config.yaml
head_dim: 32
hidden_act: "gelu"
attn_scale: 0.177
init_std_up: 0.051
optimizer: "soap_variant"
beta2: 0.95
Each number is 128 + 32 x the weight over the matrix's rms, rounded and kept within 0 to 255. Layers, rows and columns count from 0. Numbers have three digits each.

# layer 7 attention key, 96x96, rms 0.245, rows 0-95, columns 48-95
107138061093103184128123165199147231146091127139066080161128135124114115162124065148120104099097070149138130143099088163086200195139141186128127
129201123083095114160117173127066142099180118189159098097088078150115108125076173117126115118107147174123185172112120144171110144149151098136165
137182154059119165140052187079173163116000151145139105149125137058109164136170125130072145066140138102145129190068073078139157112113118098211062
102068175055111130153097117138117178097107125120145112121104150100124101078126122145116166101172157090099142125136171103125111118114080090147131
128144111092129189097144168096042102085065164187150097142115139146165133137094103157197095040111136143171165167141103174153112165144093130153136
195093100120128071081118130105127135110193171177132148147123096105077131084051086094136070180097159103106117096159183255085135110096132131098134
078104112116118156104096159141183148183127208126118134163140130136075031128054098189093163133132109163129147109167085127136066214075171150122134
221065165068105139114062107115124101126104150165068127088145116108158128092097110168148163092112101207189099117093228113167140139135086133135125
129124110056213148121126128058130125165176119125117169138094104119123167160149142154124132158087107201166074145191069116096108116098135087155112
166096143146183108059120154170112112189122092104139097045153148171155105049170136061068131164147083137179166083052169129103157180103092111151147
092095100148141099110149045115146159086127093186241129061150130090079110095070086163095156149148111147099138177096227096072080116097073158198141
155122125130162183189098098180091183134094077109182181118114073183117139124119119111198091134155118105231086077077169179139105167071131011143124
168128064158097111100095159174136208187140142088172164119043148082157157084122069156124091069186196102163084121146137069161104038101204153106152
108078112095095141140151097231135108132183166172096122111108138155186138119092116108120129124136109132131130056169144158127068146149092166139106
092059161111062070119164127105198138133109134160102146141109157181131088158165105133135147180135146110113112113121145078116123087127115158113075
165154095132121137093092167118105177072161072197142171145115117146151166149103161098249149109107181118156134098103135067048059120125130112120104
163200186093140143165176092132043190118099160098112103048118114132129127170135113144130118080175099124149086061201148089120123126170157182156114
098105149143114075097117057159094112079147183156161086162113143156147130153211113094172131094142222139083076102169118091096107160131148089152032
063130145130078125121120151134144205071078115106167145181120115103171142068180119140091133212114106126117143000224191087137144128104132133075165
139105098095121135123153098116123120076106087104143148073173130176151211119155141163107133148178098119138114090141039180084120144120067174132128
175175081061126150106090081143149093116150121163139058076140157056079072119112090119141178088097043109100181118130160124125170139119187119111056
148165165145060109143151150047198081143119201157127158143152188120073142112129158116165074139198004159150155098093103118107129141048125082159098
143159121122127128141165119175153096068075046142107172170185087126167130080083155146108032093148113133129137164107153100091118080113206105084085
089157149114106181194050045138108108150114220148178200074168056096151072122153117118121161151071141028091098066138136113167198064149132145117085
231133103112103089135113132132142203114151154127173147181144085131154100120135062109090108135081133157067206121180101048153120105122174113153045
171115123086195205065133157163151181098138135107037085108059114147167132117124108151081063153063149132097120124083088195068126091108081053137113
113111160129114094129141136162162145130133101114078158157135074116092083141103155114100176031093118104150129111159162146081090219147134058142056
130200101117141163138157201162131142106159159105096137218119065118116077123147038139154177058099147107129108070168128145145157193097096133145122
105161174045136128183070116134113141140156100142177169109156141120079168120155123193147132109124181128153113111147138145109063088117116105188113
129060173203176152091129147130116182143085114040149109091180113128056108151192066119151178134046101106106082168073150120112105091125208127045131
244179175112138110166161183159139084076035145146129135126165103116049175092094119149104114125120182133091144170169090168097096132243021151075117
135167169109152161136122088092118079115221070122121146092094141128121109068144111132198137120185148147119134059144084065135151160165162125129154
121117147167175121097149142114093137122131121081201092126121109117161162154170161069146116170108161085124092069170131123089125101187089109159070
104077126134174118080130121117082099164204116175118157078125163106113157085142160131127156127139184143163116096105170104124098116136148108093166
130122152143079074114131124137122093134202120098130158095073124152109130156143132145174154142136175137090102139129081146075117080143133137174153
090091088156095140109113126106128173123066131071112158156166166100161120194186118169107106065119091153127118145149115085126140163141132168151142
135163070100138146112089143189065161082149138134102125085130143100079096100127152126093147104109127142137111162139098130090132122141149170163123
104118117115140052101107149128135167123173150136154162095117128114151107148130083073146134168140206118155156119140153143136115113114120147121140
149145150139120142124055096137080129099164118132186111073147136156142130081162183161127148056096145094017139110145180114107155177170112104112169
050103129110099148145148117144155175169219115154115098158090110148152083065193093115125160175087165099096113150154114164184144063161172176143141
133128100046138124121149141090140129140116076117112156074119148116113149104112124167116102167092146141141158144108160117122136112114114082168114
126144100142132133146147120137067110143100041139154131129205117122067139101089095134159163108098100041113128173159167186125101132145127130169088
141132125152170068060140115144200062154093140155121088097188145131069060150081137111136132053103075157098116176083192133129083140175121098114137
107122082076122148215093071135128162141091109100128168155141174085119153117163155097125145187140109165109156107141071055139116124129116104119129
140179168157160126146088140103099074174145138071151159125103135128136130123138136127082137141147094083145112109056149130167220126184144142166126
166133194121166151143155062095104101105191142161160116150115151092084104131133128119140120130081088157142083151106145093137088191120092157125093
189119146188083128102145113122185106140130178163147171158100085117048087089093148111196125119162123121123169130184110134142128193153126163090111
148166094105115140108111125112104135134165131102107125134135145136107188179139090137126123120152108169132117122171089076129149117083132170127161
115121168106121115134062138097132130128109115170102123124121159112079109118118071123123208130136120134145124110121126141117119097145157105146151
146150163122128094143161132164156157111164060132124115110093091106164140141096095114113103095151157076128079098134111131143094094148142124117144
123126140158149083132068053165087138131164129126132141069123105131100119180125121074156159084121131093106131129140106154141104108118210175057128
106188150091137116088096099121190178123081120101147089170142130110078132118172139146110125131164170063148084120139083103137140089128138120131141
122138103102115127118093128082134112168175132141145129080102176102104156141105134172203141175138082123150165102148146136106125125161148174063149
164134117145164126093084123153119085103140157147122150137124115172131110143048124116125067185135148172099110116153112169119142104150137110090141
136067098114063111163112131086130129150149158137074142121121165099131124114098064125186074119146172147168136160096104148118113194130085119191111
168185125167147053133222177156129174087124121136144223137152133105110166134115151121149141144095127113104126095153157085124121149149142144088168
154164138160119163150112118146119084137176136101113065090135166126110119165157126122130109153058082122093118085096165143085141186149172164120146
159136175176145165114105170180125132148069100112134140134069138117116141099140097125099123158119107142107176166182111166105159122170141145105171
142124101097098138185109130142122098115139081146071157128129099059181118176091157098162110140152154167094157183168146127165128127176043155165184
159150124086121125109114129118093159108077028118145107108081115148126129125192107130115108161125149118081149150142123101165121162158086139141079
036089134155173128123115111102169153117083114124149160118088157079120076131156111115108121161149123134143173158117104128107091101077087108135130
161089108196098134137127122155159085149131130169121165133093151158185179111152140129128192163151183099143121064157166083071121070151116147110117
138126111136110135115110162091133143177075137133083167165153118096102134142135151046124091034044060063113109126159134097101198158137162147085093
151162084174110139138117107130122166142140152115137113141140140081165134079110106130161143153148166123141149191081101153145179106183098122129132
136062155139107122152122166150127144132165108113133120104146094106115090151102120135143118106081125162071146130125101148142142119134110136116118
140128132181100151109130127140160105138176181130139149134149148102137085145079129109113117110098147139146124120146137130129130139135099142120075
097105136121135112135103115156101133139167182119137149111118146112109129116111124091150120138152129124138095117077151116144139103103125075177171
114150152144136098104140143116111148133100166140129108136131144108092110120088108109168084062127114140168113175145122124176129153126112114128137
136148144137122116137123069174087091126138104142196125085143141144073137135101134113177201160108104117085100122135134145155116104168165150109141
087086084117134129106159132139147161164151102110112123104104160110152138093134135181125144187115120114153125127153044095119126111091089117139164
122124114121139094122100143143126147128096086135127118122137141171105167123136119130124127101116124122087088132183109107094135142144132097123150
137134122165134106099133134099108131124094125155124142154111135112077145105161126101124169135103114099105161142164127140136127127204106129126116
133155151134137064108116123067151147109119117098146171186065145138113141112175098131110117129116164147107086084121100128152118111155085138152103
130157163125154104150119134153107132114078160153109136132089094123147143095137121136098141143100122064105144129105112128134135141120174137111075
140127113144145142120091090077086186115069099124123096131177145099151102154098110142122187119116113156126110158127078116113098140132117165125075
110158147124147115126113131160103136125041128073124152167150125102120163128160101158127148174137146139099135118121100121133101132123122137131144
158106146121121128111149162106135086148089165150088154197164170144113142124069107136109121104125104150097117126099118181105140154150150147130151
162113081063149118086120120112101147107138128088156105128110101151074102156124146143130161098119096155136159177102106167172132103111118088097161
159120155083133130113140120147137114147144145124096104138140101133108105117115102143137120076138076132126149171101137135114093138119150155115125
110099137102137098149151125174129186134170112120125085143100135151163184131123100146123084130135175117128110102150135135167104121118148125164145
130084127110159159121096149105157154164140144093164122118138113138141114137161098117114134134139148145154133113117088133106157091099130150090114
113143127146118061124139140131149106112140084098139113122091103138125075140132126120116157141099149137128100113111140110078120116138124136145130
139112127127119161196147149132176125119051124128132139187132116174119110107109124159115097136125069167146131145131116118150158151104097103139123
136155073158119138102134175153137072119096134139079151100119156072130080171133105137144143115142126115153161140110112149156135116148145146145119
178117125047149148111145177124125130135111131108122096104155133122116101139166107127115129142176098145082125128141154162133115141092140138103126
105087172160160118120127121125108141088102122126111119150112110100135169134144141131127133143125134110129149131131127116148170080138058140129086
144156147124121110142123140122144105145059136149136131073146110108092141128092152119096179078083093172096134159107159158116112163143113131109108
168099107123146117108126103086140076166177121114140120112111113100088111132065167171167120164137128133173140131137132164106112154104089123132139
131089140092147107151086109117103100147166160178101139092134120127112119131125121084147133122182152124132102148121159145110113165140122111101141
096111148065133155130125138137106147146111125142123104136103125110140114086135167119066153138142175150124116125168130129111151166155097121131148
082111126138152166143102106143128159109080156141112110153124119122147142162114129115099143097179099173138129129121155113171144174140161076154103
142143153105145132175134130176120111131152152189149098094123108099105102098125117107159133136135154127186104122127130134167112140122173145085152
149156138157087135132156133149148185085043124093126147157149120143150172138148124114070128129149098100161102129105110099127141106131119126127129
080060121116067142115141121140105126188113103107104122116125099102162113088123153164160115131153140126140124083153099127154078101104109111159123
137123131124188143152145090146118123097040125156162142092150115119157135144146186113096154073087137089109149134141142112127129087142200135100127
105096108144150114149126107135136096124157142136123129107087151141107099125100143122123168125135158097121081104144155141116096075108120142154162